Weights of a small GPT-style language model, trained from scratch on English Wikipedia: 16 layers, vocabulary 3224.
Each number is 200 + 30 x the weight over its row's rms, rounded and kept within 0 to 999. Layers, rows and columns count from 0. The size before them is the row's rms in percent of the matrix's.

# layer 2 attention key, 256x256, rms 0.11, rows 0-213, columns 160-191
083,230,180,260,195,165,213,198,244,189,198,218,227,207,187,165,203,227,231,185,236,254,190,176,177,137,218,236,198,158,211,201,230
078,171,226,209,205,224,235,147,194,155,204,185,195,258,163,134,240,173,157,180,222,185,214,220,253,178,185,204,214,218,255,145,187
081,171,205,190,188,231,218,182,184,164,182,203,249,182,173,183,213,184,229,215,200,197,166,227,257,195,216,236,157,180,293,188,198
084,231,234,197,235,178,211,216,170,218,194,164,201,232,230,200,228,227,234,206,183,147,199,200,192,189,177,227,163,175,186,223,249
091,173,201,154,181,168,210,178,177,209,174,194,164,191,212,162,213,188,176,189,210,246,191,270,224,171,174,200,149,243,169,211,170
089,210,203,147,219,218,200,197,128,238,199,202,228,182,181,195,203,214,232,182,202,170,177,187,194,197,256,230,222,168,224,269,173
095,196,169,223,210,218,227,204,172,202,232,182,172,216,202,206,212,232,207,158,207,218,186,212,186,193,196,235,189,180,178,169,209
091,263,202,213,196,219,171,175,214,186,230,177,144,201,223,239,141,207,239,173,200,181,230,203,186,164,220,199,183,225,172,191,192
098,171,194,200,187,162,165,174,243,209,219,201,204,180,181,210,234,173,137,184,226,241,182,168,222,177,247,203,204,177,172,206,171
100,138,188,188,185,154,180,161,184,241,205,209,203,204,209,203,176,208,226,186,253,204,166,173,167,224,182,189,241,195,198,163,246
105,206,207,161,200,194,237,262,232,168,254,214,195,180,191,160,187,214,198,202,181,177,184,218,218,190,177,193,188,228,180,229,158
106,227,247,181,231,213,167,233,192,188,246,162,225,216,252,184,173,170,161,224,208,213,156,205,181,251,235,209,171,183,193,164,238
102,195,177,137,193,189,231,214,189,233,171,250,176,210,226,181,199,185,256,217,120,157,200,229,192,168,178,242,218,251,189,231,235
109,166,199,224,248,124,187,203,257,199,197,171,186,185,148,189,209,161,195,191,214,227,170,227,181,175,230,220,244,175,186,199,191
099,175,145,195,202,231,186,176,212,198,225,225,170,195,144,208,222,200,224,183,219,198,281,199,159,183,180,227,214,217,189,193,194
101,190,173,185,221,229,249,189,178,181,209,190,199,221,218,208,172,185,209,196,197,157,281,229,207,209,159,181,238,193,226,221,216
085,268,184,184,212,247,243,202,204,200,220,191,192,188,206,193,213,230,234,235,199,139,170,196,167,219,253,205,184,207,126,207,233
085,133,198,265,186,195,227,213,267,239,238,142,260,216,193,215,205,211,204,190,147,243,217,235,199,182,211,216,202,211,148,176,176
086,184,251,196,204,166,210,191,196,216,181,281,179,201,237,136,197,207,156,175,245,187,250,213,194,167,236,185,178,192,193,203,185
084,181,229,220,187,172,208,181,223,201,200,216,167,225,210,226,160,238,283,205,172,206,190,234,156,224,268,256,194,189,162,221,205
087,257,211,217,210,250,217,247,196,217,178,213,160,220,179,172,209,178,174,190,152,237,208,123,184,185,223,203,199,170,187,217,237
091,206,175,162,212,232,213,206,186,217,213,188,200,238,202,212,188,245,190,196,189,234,214,153,195,207,185,231,171,198,177,174,198
089,152,162,207,235,213,174,152,186,209,177,197,187,248,191,177,189,185,175,183,216,200,219,172,186,239,193,220,211,184,207,192,211
095,241,175,189,215,195,211,235,122,204,188,184,131,208,183,268,163,220,239,189,192,198,152,170,211,192,196,237,204,242,129,207,173
095,165,178,252,173,235,223,222,168,249,175,187,221,178,196,193,215,202,211,191,201,200,174,207,176,238,182,185,225,187,207,233,253
090,215,167,197,193,211,156,197,162,245,182,259,221,232,227,227,172,234,224,225,195,144,183,192,179,157,246,248,232,170,183,193,149
097,235,138,215,178,253,222,167,155,213,276,177,176,213,128,195,186,228,215,183,193,207,197,138,220,215,175,216,210,175,180,227,122
101,208,215,217,182,237,182,200,181,246,164,231,207,167,232,216,206,230,208,187,255,179,219,186,186,132,233,171,208,202,275,214,172
105,232,255,97,213,153,195,195,241,157,252,183,222,207,174,166,221,189,126,188,214,228,184,169,211,191,184,190,201,223,181,184,197
097,165,195,177,209,207,167,231,197,148,222,261,197,193,179,194,209,211,205,172,135,231,223,212,179,169,183,217,234,175,193,117,243
096,166,204,201,214,240,240,142,170,166,165,263,183,163,206,187,135,201,215,250,149,175,234,150,150,172,199,221,218,234,162,203,190
103,214,212,226,208,180,224,182,169,209,211,239,241,208,203,204,182,221,186,200,219,203,239,242,208,217,171,147,245,131,217,197,152
099,214,192,142,240,134,229,224,200,188,139,205,256,160,236,165,130,146,181,241,165,172,217,223,230,232,216,202,170,176,204,212,194
097,198,183,209,223,218,131,225,201,214,166,179,229,257,250,202,195,209,175,181,214,206,235,166,203,177,245,174,197,202,234,238,147
106,184,199,199,223,158,239,205,213,199,195,146,185,304,178,219,230,189,183,189,253,175,227,179,223,238,198,153,178,157,196,208,185
099,189,250,206,202,208,211,186,177,180,196,200,191,220,166,192,274,166,229,179,233,209,202,137,207,249,157,217,150,176,236,231,238
092,204,215,185,191,142,248,228,179,189,199,278,200,189,212,196,181,202,226,198,125,169,171,205,186,210,189,136,228,193,244,183,186
093,203,146,203,218,175,226,203,193,205,228,207,174,226,182,199,186,206,224,144,173,209,130,152,229,209,176,213,186,183,189,216,269
093,221,229,130,209,252,164,201,232,243,185,172,215,231,210,183,172,173,237,182,245,181,192,258,274,157,206,201,222,195,205,236,211
102,228,150,227,222,276,160,173,230,207,270,190,169,194,199,165,236,209,182,243,205,168,232,223,188,235,205,176,248,213,164,144,193
095,202,196,236,222,181,218,218,195,175,192,207,170,212,210,191,238,184,172,230,205,197,186,216,194,289,229,201,241,182,208,243,238
100,166,213,154,248,245,221,229,192,155,149,203,196,194,210,196,243,209,220,174,220,252,192,187,198,179,131,206,238,224,237,189,176
105,209,179,187,201,215,249,224,193,218,212,226,252,208,201,187,240,229,194,134,217,245,216,187,190,201,213,146,200,167,162,213,236
108,164,222,226,171,165,158,179,244,244,220,258,237,196,188,234,173,256,235,171,185,213,252,188,197,195,182,217,235,193,246,173,237
104,202,239,171,268,223,170,216,183,201,260,220,223,191,252,231,201,190,165,188,217,186,235,187,197,169,212,213,154,170,186,190,154
094,169,166,171,198,205,204,195,198,170,211,204,198,233,222,213,168,243,203,236,217,290,199,224,203,163,203,216,171,207,226,155,206
100,195,203,220,193,183,172,196,270,152,192,183,154,180,227,156,222,190,223,124,181,185,220,210,202,201,197,216,202,237,231,194,190
095,178,181,260,185,179,194,169,173,173,187,200,185,207,205,230,158,172,170,217,217,173,100,182,200,230,164,263,189,193,240,200,220
102,208,205,211,264,233,214,237,214,165,206,189,205,210,157,233,214,181,181,208,186,176,180,214,235,193,170,203,172,231,165,224,212
105,224,206,211,185,219,173,198,189,154,230,169,192,241,221,190,227,222,197,212,188,238,174,218,208,192,235,219,203,182,241,219,166
095,184,242,230,213,225,176,248,161,240,216,212,175,220,207,203,182,217,201,197,183,184,173,137,252,193,173,231,183,195,219,252,200
098,152,203,239,177,201,235,194,191,180,208,154,181,177,120,209,214,183,201,265,172,200,217,155,100,205,240,194,160,233,212,225,208
100,161,178,196,204,200,174,176,213,167,229,189,234,167,210,184,217,217,174,259,220,179,193,154,233,221,247,217,163,202,200,203,246
101,224,170,201,245,232,180,206,199,208,253,183,175,216,172,216,220,230,261,246,256,146,220,255,265,170,233,190,210,182,200,234,190
098,199,246,166,198,194,261,177,212,213,224,220,201,192,154,191,123,188,195,228,197,192,199,162,225,223,200,225,238,218,187,165,186
105,155,258,203,125,208,177,220,184,185,216,178,192,209,114,174,227,216,199,206,200,204,159,215,253,179,165,206,203,206,255,177,213
096,250,189,177,178,157,235,236,170,164,174,250,196,212,152,226,225,197,180,245,206,179,200,180,213,243,155,238,219,232,184,217,196
092,149,197,191,148,199,154,182,227,169,205,198,195,208,230,208,206,171,229,174,155,167,180,220,235,205,121,180,161,185,236,193,187
101,199,194,190,214,174,186,210,179,206,213,193,200,216,169,225,208,138,191,174,217,230,186,151,181,146,218,210,198,176,166,199,167
098,187,173,217,174,260,226,156,240,248,245,185,213,229,159,158,171,261,178,197,209,204,220,213,218,210,163,215,193,266,158,214,200
098,177,178,238,211,256,185,134,196,247,171,254,238,223,198,140,191,219,175,228,174,161,231,188,200,220,198,153,185,174,183,207,237
111,227,218,207,184,181,184,227,181,207,223,216,195,171,232,205,181,182,195,175,227,210,166,215,229,158,193,152,208,213,205,191,267
094,185,209,192,221,181,194,119,222,232,240,219,190,251,193,205,174,195,188,189,221,232,190,212,142,267,211,151,232,212,217,205,180
096,175,154,192,163,177,206,191,188,137,178,207,214,225,163,235,240,142,171,256,210,167,227,281,139,194,217,149,172,208,167,175,205
102,242,223,208,225,236,157,191,187,247,135,221,218,173,269,139,222,221,222,179,216,218,190,193,244,169,232,155,209,243,231,209,209
097,192,198,217,163,262,158,221,181,192,199,203,212,148,181,161,246,184,188,192,223,163,173,182,171,198,263,205,193,198,157,159,180
088,258,192,184,187,252,191,193,244,204,167,225,185,228,187,178,211,238,225,207,237,211,198,206,166,235,147,149,189,215,164,186,192
096,206,160,241,185,239,222,209,128,107,228,184,193,253,183,269,194,155,241,174,220,186,213,137,199,174,188,231,196,178,214,172,218
095,162,221,174,211,170,193,161,261,177,189,184,143,218,225,175,238,286,195,196,200,150,227,216,196,235,213,214,190,201,178,250,222
094,214,204,241,209,153,165,229,208,275,185,223,213,166,178,208,163,186,170,157,174,183,149,261,230,117,241,232,241,211,213,171,122
080,214,213,206,251,224,191,168,193,263,213,188,167,169,256,210,232,198,222,225,177,186,173,166,180,124,216,193,230,172,239,209,203
097,210,173,185,189,174,176,180,220,189,174,182,174,169,169,202,228,167,187,236,143,184,210,184,223,193,183,200,177,199,233,222,255
092,167,198,150,260,203,168,166,176,205,243,252,223,186,176,173,188,164,214,184,222,217,217,166,178,177,203,154,238,165,205,143,262
104,167,262,162,241,211,207,176,185,173,202,169,213,235,211,164,187,244,222,212,194,236,249,149,205,223,200,216,240,211,170,198,233
110,163,198,168,256,175,220,163,194,170,215,230,207,230,214,168,221,235,213,221,201,223,191,190,190,160,199,188,160,229,236,201,132
106,137,203,204,189,194,198,211,194,214,210,189,178,216,223,223,205,161,238,199,189,189,245,193,219,229,151,222,178,170,210,149,222
104,196,168,195,162,178,219,169,165,195,207,212,222,149,194,197,231,260,240,232,252,219,198,149,222,231,178,147,150,210,142,227,197
104,237,200,198,198,201,190,173,274,202,209,168,180,197,149,183,224,167,161,185,194,223,195,217,177,212,132,138,280,151,208,201,202
104,171,238,191,198,171,211,152,239,163,187,234,197,170,168,183,199,213,197,180,205,205,163,223,97,139,224,243,199,226,213,197,235
100,167,134,208,194,189,208,220,206,177,173,192,219,218,184,193,195,212,243,135,190,217,215,203,218,218,200,170,210,211,172,177,164
105,220,200,172,139,202,228,213,246,165,160,177,211,262,173,174,173,243,204,188,161,201,238,217,172,188,173,193,219,199,223,211,184
089,208,213,181,173,192,237,238,210,189,195,184,165,145,213,226,226,226,193,206,165,173,221,185,187,181,194,219,197,220,153,179,185
093,185,197,188,181,219,230,158,256,208,198,249,197,155,207,246,164,198,175,172,197,244,199,184,179,220,212,230,186,194,178,193,207
097,201,121,214,223,229,203,261,155,173,258,191,193,172,184,209,292,218,226,170,241,189,165,179,226,189,202,235,147,204,175,208,228
094,174,117,186,155,193,142,161,156,174,216,215,146,181,170,214,187,162,206,194,191,161,160,191,254,150,230,226,253,215,151,174,203
087,211,183,180,206,224,195,240,234,179,185,190,166,235,201,209,193,241,235,168,179,222,186,244,220,218,209,143,207,201,257,213,218
098,166,199,217,205,164,160,235,229,185,168,205,234,207,204,197,190,169,142,194,243,221,215,256,163,218,220,213,207,210,186,215,238
097,185,233,219,186,227,176,179,173,184,172,222,168,242,176,177,225,240,197,163,193,195,149,224,237,180,178,196,172,210,205,160,220
101,181,210,205,169,215,235,186,179,240,192,163,198,177,225,222,151,221,208,186,147,222,212,184,238,171,186,226,247,263,139,162,167
091,201,196,192,174,140,220,223,159,204,189,203,200,219,217,191,251,178,194,206,199,122,248,270,213,170,221,160,276,184,196,227,215
091,237,182,246,165,237,167,175,156,155,228,170,215,186,194,182,223,199,252,198,282,206,249,220,145,191,242,191,238,184,198,212,205
093,181,219,198,221,218,178,198,208,221,169,172,185,148,248,201,226,203,216,241,166,253,194,177,209,161,204,195,214,197,178,178,260
091,244,177,182,234,235,189,180,199,173,249,143,219,134,201,188,206,261,168,152,172,241,190,187,118,175,247,203,245,187,192,227,202
106,132,241,224,226,229,190,207,235,187,208,189,242,231,249,171,264,207,129,178,226,155,207,236,209,176,232,201,212,213,219,188,242
104,165,196,201,179,206,216,198,228,204,189,212,216,253,157,263,205,156,198,220,161,196,173,218,211,206,199,171,127,224,210,206,186
107,197,193,176,181,200,227,193,176,189,211,194,218,191,189,218,221,210,199,172,231,175,221,173,169,185,229,232,177,205,226,247,238
102,151,217,187,249,191,152,182,236,186,261,153,188,188,228,198,229,209,219,226,196,261,197,208,252,167,201,191,188,204,190,219,217
101,161,199,218,174,215,166,196,213,290,218,285,187,182,212,216,187,182,207,230,162,215,206,215,223,204,223,251,190,199,164,153,157
098,167,282,171,247,223,182,201,163,196,230,184,126,129,195,180,254,180,237,174,209,244,210,234,172,209,163,168,205,194,229,218,179
104,168,198,194,195,206,162,220,219,162,201,180,241,171,139,234,208,160,177,207,219,265,202,190,218,196,221,210,166,196,182,246,210
098,218,264,175,192,223,208,229,253,210,201,192,243,156,206,180,195,236,250,203,266,250,243,227,169,196,169,202,197,222,198,155,215
101,144,193,142,194,149,206,208,162,180,199,123,269,161,220,214,212,212,246,180,166,184,224,170,186,196,199,190,186,194,175,208,217
102,228,195,218,188,211,128,200,192,192,211,195,210,242,219,227,196,222,175,164,160,173,173,124,219,219,254,238,235,222,172,180,187
102,183,159,206,169,179,222,190,169,146,239,255,176,191,168,150,194,210,197,187,210,131,191,169,194,183,179,196,182,166,225,129,210
101,203,237,173,243,210,169,190,186,175,241,220,174,205,181,226,213,232,204,153,261,148,211,190,181,222,199,225,246,251,196,237,219
101,205,242,203,248,204,216,261,185,188,191,141,243,231,204,204,197,173,173,181,186,210,158,148,280,157,175,217,169,158,204,253,171
093,202,233,187,207,190,229,235,189,203,179,195,182,194,153,235,225,230,150,197,201,216,226,228,128,223,241,211,197,218,207,209,195
103,218,235,213,192,184,214,189,158,192,228,209,236,195,195,188,172,152,202,243,229,213,214,236,249,195,242,230,215,155,175,174,198
099,236,238,178,182,258,198,200,225,208,148,175,213,246,173,242,193,165,191,193,224,164,185,181,225,196,193,174,258,179,221,209,181
100,208,217,258,215,203,223,199,222,208,243,196,198,229,167,247,213,236,195,180,252,183,198,229,171,209,179,174,258,234,176,203,198
095,176,233,227,268,213,246,190,202,186,223,240,195,210,189,178,149,190,170,202,219,208,199,203,187,173,162,213,216,179,226,206,188
100,197,160,193,205,250,185,200,214,236,197,171,166,161,148,177,217,223,223,244,185,159,200,217,171,195,208,198,196,220,190,191,178
098,220,153,155,209,216,218,159,149,201,229,212,179,190,205,186,213,176,166,180,212,220,177,165,198,202,187,225,227,184,196,192,253
101,185,238,198,205,184,165,172,227,208,195,242,183,161,201,245,181,196,191,227,212,199,170,206,213,207,199,219,185,233,202,130,228
101,214,208,179,234,192,221,207,171,216,186,210,173,185,159,190,199,158,184,202,176,225,220,180,154,174,199,180,175,215,157,209,157
096,193,168,167,186,197,248,217,198,225,185,238,192,285,185,193,173,218,241,204,225,208,239,219,197,252,169,192,131,238,238,214,152
096,208,200,147,214,145,172,206,252,162,192,194,201,199,200,228,222,233,221,202,209,164,214,271,240,189,176,184,199,128,202,155,199
109,173,203,230,182,190,178,179,188,214,224,197,227,186,170,209,206,164,231,168,177,226,246,215,182,195,171,260,275,190,165,191,212
099,127,278,224,199,191,207,189,203,201,179,228,175,199,216,163,170,251,189,219,216,199,140,172,250,211,147,185,215,218,200,229,220
100,160,204,170,186,143,246,210,215,223,242,264,201,196,239,173,216,188,201,171,165,209,162,127,282,227,194,162,220,175,196,229,189
113,217,251,180,147,184,208,187,211,143,213,181,200,197,221,235,208,221,182,218,204,177,211,206,142,188,138,234,189,192,213,183,226
104,209,220,283,179,199,177,180,142,219,210,196,175,184,222,256,151,225,246,201,234,170,245,215,219,190,207,180,116,192,189,157,194
102,210,185,236,230,181,187,174,167,217,234,188,192,118,178,219,214,160,194,183,230,178,249,191,212,241,193,210,191,215,222,186,238
099,205,203,228,192,161,209,215,230,206,229,222,205,173,203,182,177,187,238,205,163,193,160,163,160,191,244,195,151,224,210,237,198
096,215,223,211,222,215,191,254,202,209,175,172,191,167,199,192,229,202,208,252,181,164,177,202,218,179,259,130,195,201,131,210,157
094,166,212,272,257,182,139,214,236,251,186,253,251,222,255,179,168,254,201,191,191,191,170,217,220,167,184,181,181,135,194,205,252
101,186,168,190,183,193,196,209,194,175,223,251,225,208,155,223,225,214,246,203,148,151,197,208,212,174,188,237,189,201,209,204,172
095,222,209,215,239,207,154,220,199,201,122,236,215,192,252,173,183,176,180,206,166,224,238,184,182,247,250,176,147,188,203,211,204
094,181,224,242,229,186,179,185,210,268,277,179,245,199,242,180,179,225,199,223,159,220,160,198,210,225,170,216,184,169,219,171,158
086,198,207,209,180,187,180,206,149,230,202,222,170,235,194,144,187,191,227,208,241,218,175,182,215,178,177,209,247,197,217,143,212
096,226,250,225,208,239,224,203,224,192,159,254,173,203,183,154,213,144,259,169,216,263,199,180,219,201,204,178,238,233,173,202,193
101,233,189,181,286,211,177,179,164,204,235,183,256,224,314,227,236,214,202,221,187,182,210,211,221,170,166,197,184,197,160,240,214
098,205,203,218,207,228,202,182,176,202,233,200,183,195,210,177,179,239,229,196,205,191,158,185,212,169,191,195,227,185,108,192,174
100,215,196,196,195,211,182,193,148,218,230,221,198,256,221,174,189,225,180,220,212,172,261,238,244,214,144,199,176,167,227,160,252
089,172,174,197,198,231,196,205,198,237,186,170,189,166,151,223,163,179,195,204,181,206,202,241,180,241,186,199,144,159,183,207,206
111,129,209,231,260,238,171,223,216,200,148,187,228,233,246,212,201,207,166,170,232,172,128,191,147,169,185,242,229,248,190,219,169
104,190,203,223,186,206,180,188,201,237,144,131,164,231,193,177,202,240,252,182,235,237,221,205,195,211,188,222,128,209,216,179,241
092,212,165,206,217,182,172,208,209,176,196,184,173,211,122,200,217,240,170,164,178,189,188,212,218,190,171,225,227,212,156,195,147
101,178,239,191,156,267,203,172,188,201,211,180,221,192,159,196,219,185,191,202,218,243,205,176,220,214,188,215,225,229,198,258,229
096,226,190,201,186,150,248,119,236,228,194,196,201,271,241,219,228,222,179,221,222,238,181,212,206,245,204,179,175,195,182,249,239
102,223,216,187,168,228,253,221,200,205,158,231,206,218,157,239,163,217,203,238,212,204,232,180,183,238,170,235,172,162,167,207,261
102,161,110,218,234,154,218,229,184,245,198,130,204,188,154,156,152,201,234,221,200,141,256,230,213,179,181,206,249,197,183,162,198
111,199,201,204,194,263,184,264,213,170,192,165,238,210,197,203,210,223,193,196,247,140,209,257,123,161,238,244,224,197,199,206,181
109,232,231,191,149,237,239,253,203,185,195,173,209,192,263,174,210,184,196,222,182,231,196,193,226,125,221,203,190,172,203,192,156
102,213,223,156,224,166,186,221,144,195,194,192,206,188,207,199,187,187,138,191,155,183,147,208,215,168,208,209,161,200,244,205,197
101,213,202,176,249,249,201,237,201,237,144,200,239,184,201,190,213,250,207,220,194,204,193,191,274,193,218,203,153,223,163,165,178
094,175,249,234,229,216,201,156,204,215,199,149,213,241,186,196,177,210,233,267,139,222,234,190,165,170,212,132,204,183,228,245,234
094,230,222,239,189,234,190,194,222,208,198,207,168,180,181,137,188,226,153,195,193,166,130,208,141,225,221,260,218,173,182,224,273
092,246,145,166,150,194,196,174,187,156,210,195,238,218,203,244,190,178,201,199,202,169,216,181,207,146,191,211,181,242,223,169,166
101,216,179,200,197,173,170,195,236,205,277,174,253,200,200,218,184,211,186,228,156,174,170,200,140,227,209,222,191,229,200,205,224
100,162,198,206,168,213,186,204,164,156,202,208,222,197,162,184,191,178,224,184,195,154,234,262,151,224,179,205,202,181,223,203,187
105,165,243,164,199,252,203,218,171,219,202,227,215,277,219,226,205,204,153,161,261,219,176,153,218,211,218,163,208,219,190,223,168
118,151,173,188,201,186,237,219,223,205,242,171,189,165,180,188,192,176,217,206,186,173,187,223,177,245,218,208,176,216,217,253,227
114,226,199,174,194,221,195,175,207,182,200,187,197,189,191,198,206,204,199,228,212,224,216,176,168,179,184,174,203,231,209,236,254
096,183,222,178,206,182,198,201,187,187,221,235,200,200,205,157,156,222,130,150,185,175,269,213,190,170,197,194,181,199,180,178,218
098,239,217,149,228,261,145,164,263,239,250,200,157,154,131,199,192,211,221,189,225,237,167,211,241,176,171,177,173,214,217,237,196
108,203,199,187,206,162,197,228,172,189,225,132,185,189,198,201,199,180,188,236,250,208,182,155,171,179,243,195,201,184,237,195,200
103,167,153,221,229,207,207,205,175,210,169,244,145,243,182,213,197,211,180,226,195,206,192,188,198,211,272,198,246,241,130,233,210
100,216,175,198,211,174,227,203,268,199,186,181,176,222,200,190,266,205,221,211,229,195,209,167,204,263,191,193,209,151,217,196,154
107,151,214,194,232,245,217,189,180,164,177,196,247,164,206,247,202,240,279,202,132,179,226,211,202,241,189,216,213,178,190,169,180
103,205,223,176,209,229,184,223,197,225,222,260,212,266,216,217,185,165,214,232,213,184,195,242,201,200,199,218,210,201,175,164,234
104,215,207,248,249,219,228,264,224,203,201,188,210,186,181,241,249,205,251,246,203,242,251,234,168,166,151,199,249,184,229,164,192
108,216,264,192,196,187,217,225,203,167,182,224,183,176,225,235,215,192,204,168,189,221,196,231,177,207,201,233,176,221,169,230,177
102,197,190,289,222,215,172,229,233,150,226,183,240,204,116,197,213,220,156,242,187,200,189,217,179,181,168,208,197,207,250,206,217
100,229,240,196,157,188,165,178,200,191,178,214,204,165,169,179,168,197,204,220,237,231,209,171,130,166,233,174,190,196,216,220,208
104,167,160,178,242,243,179,209,166,215,228,230,198,197,208,206,204,207,221,195,191,224,218,206,198,191,240,242,188,208,146,194,178
105,228,255,146,198,230,218,189,178,234,143,172,159,193,240,260,155,201,181,204,194,241,224,162,204,197,164,170,215,207,227,213,207
102,156,206,180,216,198,148,223,210,247,260,256,256,206,200,165,197,180,225,208,228,195,245,168,216,204,189,192,114,203,192,207,214
101,180,193,236,206,241,219,222,185,222,230,160,201,260,170,206,90,198,180,215,214,179,186,187,137,185,193,170,179,172,202,228,188
102,204,198,201,189,239,210,173,112,217,216,190,216,230,218,197,149,224,180,194,203,206,210,211,157,155,188,212,215,221,219,192,169
105,230,190,180,190,234,191,213,195,219,169,250,234,209,221,225,233,198,217,192,202,182,193,203,210,111,226,196,188,198,184,192,168
105,190,237,169,221,226,232,219,208,152,195,176,215,171,176,196,170,221,197,195,182,247,222,201,182,202,197,208,182,189,228,212,166
105,177,165,161,224,207,198,225,187,231,144,186,148,185,205,164,193,197,212,218,166,191,221,165,150,188,177,172,148,146,217,168,179
105,214,233,207,192,184,185,213,136,208,205,204,187,218,196,240,204,205,210,149,216,205,181,211,210,236,217,155,187,191,167,167,219
112,226,206,160,198,224,215,180,212,199,160,199,175,230,199,198,230,184,220,202,246,211,198,183,175,201,199,223,210,229,216,169,155
099,203,169,184,221,176,179,203,154,194,159,225,193,201,207,170,191,228,205,189,248,219,193,207,220,155,217,215,229,205,157,156,219
098,192,173,154,227,196,149,174,153,237,179,237,175,191,220,206,171,208,192,153,254,173,202,196,208,208,197,243,199,182,160,231,210
113,223,245,226,188,242,204,190,182,159,221,191,175,247,205,183,158,220,237,151,199,188,188,221,179,209,169,167,231,212,149,175,210
105,229,182,210,205,198,182,214,192,211,238,223,243,211,202,135,184,214,210,169,171,196,182,181,208,217,205,163,215,222,213,184,162
104,216,161,189,197,145,183,183,204,230,200,254,184,178,187,204,217,154,186,192,165,196,186,220,215,210,172,209,198,224,244,234,217
105,169,187,153,192,165,223,260,195,138,235,189,166,223,193,234,230,227,212,165,202,227,173,213,195,225,175,227,234,266,163,226,191
108,116,186,206,185,205,262,207,200,219,215,217,198,192,152,212,189,198,190,235,198,240,212,224,191,239,216,158,194,185,216,246,182
102,196,218,177,207,192,187,203,193,185,144,236,207,177,159,208,198,191,168,173,164,260,161,192,225,190,171,146,157,200,209,145,187
098,181,221,188,159,206,218,181,190,217,174,232,141,202,193,179,172,209,228,227,208,174,214,197,197,246,172,216,200,186,208,217,200
103,186,260,245,250,205,157,159,162,162,194,202,164,170,228,243,243,168,262,200,219,143,206,153,202,181,266,276,237,207,157,236,158
102,212,176,223,149,236,140,234,277,181,181,219,189,187,166,205,193,201,170,163,220,232,189,193,227,203,218,185,259,279,233,197,246
113,224,207,186,181,241,194,186,203,205,187,182,276,229,191,224,122,196,165,202,187,174,179,222,202,223,250,170,146,180,160,209,185
105,205,207,159,188,268,211,169,230,197,244,189,178,166,215,159,268,206,190,277,256,222,216,191,202,186,235,201,276,190,199,173,143
104,133,254,179,222,179,251,182,187,199,219,245,228,195,135,253,217,219,223,185,204,192,229,200,219,193,247,170,181,236,205,208,219
101,195,207,179,232,187,153,218,139,129,179,186,243,213,183,174,201,235,218,143,228,187,147,243,185,144,245,174,204,145,200,198,191
101,183,223,181,150,181,172,264,188,230,165,223,244,175,183,220,196,208,178,210,248,211,203,224,165,266,196,249,157,225,201,192,195
102,202,206,249,203,178,213,221,198,219,174,137,183,199,187,220,214,134,172,178,182,178,187,215,161,221,256,222,246,193,146,193,195
103,153,147,263,205,188,219,229,157,164,163,201,244,180,250,219,263,237,218,220,227,194,207,113,191,174,205,200,176,189,215,169,166
092,206,228,190,221,211,193,213,163,175,204,180,208,177,190,224,258,189,199,180,213,146,177,177,160,180,218,180,205,169,165,182,179
093,200,198,173,190,243,216,191,241,199,191,214,199,204,168,207,169,220,214,184,178,248,207,211,182,241,222,210,203,173,173,254,194
099,221,209,239,232,257,191,210,162,210,266,220,219,209,195,229,220,206,182,177,294,168,198,128,206,156,209,222,152,222,215,200,215
098,174,200,199,254,188,208,169,210,144,221,176,171,220,177,276,169,167,206,252,214,142,181,183,198,166,180,183,182,178,226,154,193
089,184,249,179,258,186,203,220,197,197,161,204,231,202,180,198,229,180,196,248,259,245,243,233,164,210,196,183,169,252,146,174,198
092,154,172,178,201,181,184,225,199,216,185,200,196,188,211,219,195,246,219,119,185,219,175,230,222,198,195,265,213,208,179,262,226
097,198,177,162,191,207,216,213,196,193,233,210,200,242,191,209,249,226,207,192,177,170,186,202,153,196,232,190,243,148,219,235,238
108,209,164,207,178,186,172,123,187,214,233,161,205,218,230,194,206,216,234,276,248,216,228,183,202,139,162,219,170,224,247,200,183
093,215,208,150,219,169,236,202,208,201,207,240,209,229,208,172,240,179,239,208,202,239,193,197,234,257,251,163,191,196,178,185,196
097,232,151,169,166,211,262,204,207,195,222,212,188,224,174,231,160,204,262,208,225,255,218,185,232,180,196,217,185,201,225,166,190
103,235,200,222,218,222,232,219,255,167,221,187,178,209,219,162,228,162,253,186,181,192,149,209,155,211,206,174,249,177,185,231,189
099,212,210,224,203,189,201,182,225,161,239,197,162,242,204,229,174,206,202,149,216,190,165,237,159,137,205,227,189,228,167,167,202
107,199,171,172,189,215,119,262,188,230,218,230,241,226,169,165,189,177,210,213,198,190,182,184,153,172,194,207,194,185,168,171,224
097,212,266,177,219,229,202,187,172,192,187,187,212,203,171,224,238,172,161,188,199,176,194,200,208,169,197,147,212,224,238,218,229
104,223,190,205,217,179,193,212,239,198,166,152,245,159,191,166,183,167,173,225,224,185,249,171,241,181,165,207,154,241,131,250,186
101,178,200,169,186,241,127,190,225,192,168,216,198,235,227,189,167,225,193,209,167,248,262,204,228,181,194,171,199,189,200,204,173
099,219,190,176,195,189,145,136,211,229,155,150,198,193,234,164,150,222,176,156,177,248,206,196,226,213,236,230,196,232,170,237,186
092,215,255,143,183,186,201,175,246,234,190,273,192,218,194,195,141,172,172,194,258,229,166,197,184,224,206,119,257,195,191,270,223
103,183,181,221,146,203,179,272,201,182,223,188,216,187,171,248,156,171,184,177,195,159,198,190,221,217,167,214,220,183,235,147,168
094,216,194,226,198,178,176,166,217,150,161,167,201,204,215,175,209,193,231,184,195,163,234,209,218,208,198,219,167,176,244,218,175
113,192,225,219,231,182,247,178,156,228,181,209,186,179,232,205,278,211,189,221,209,223,232,208,187,219,161,217,197,173,199,222,162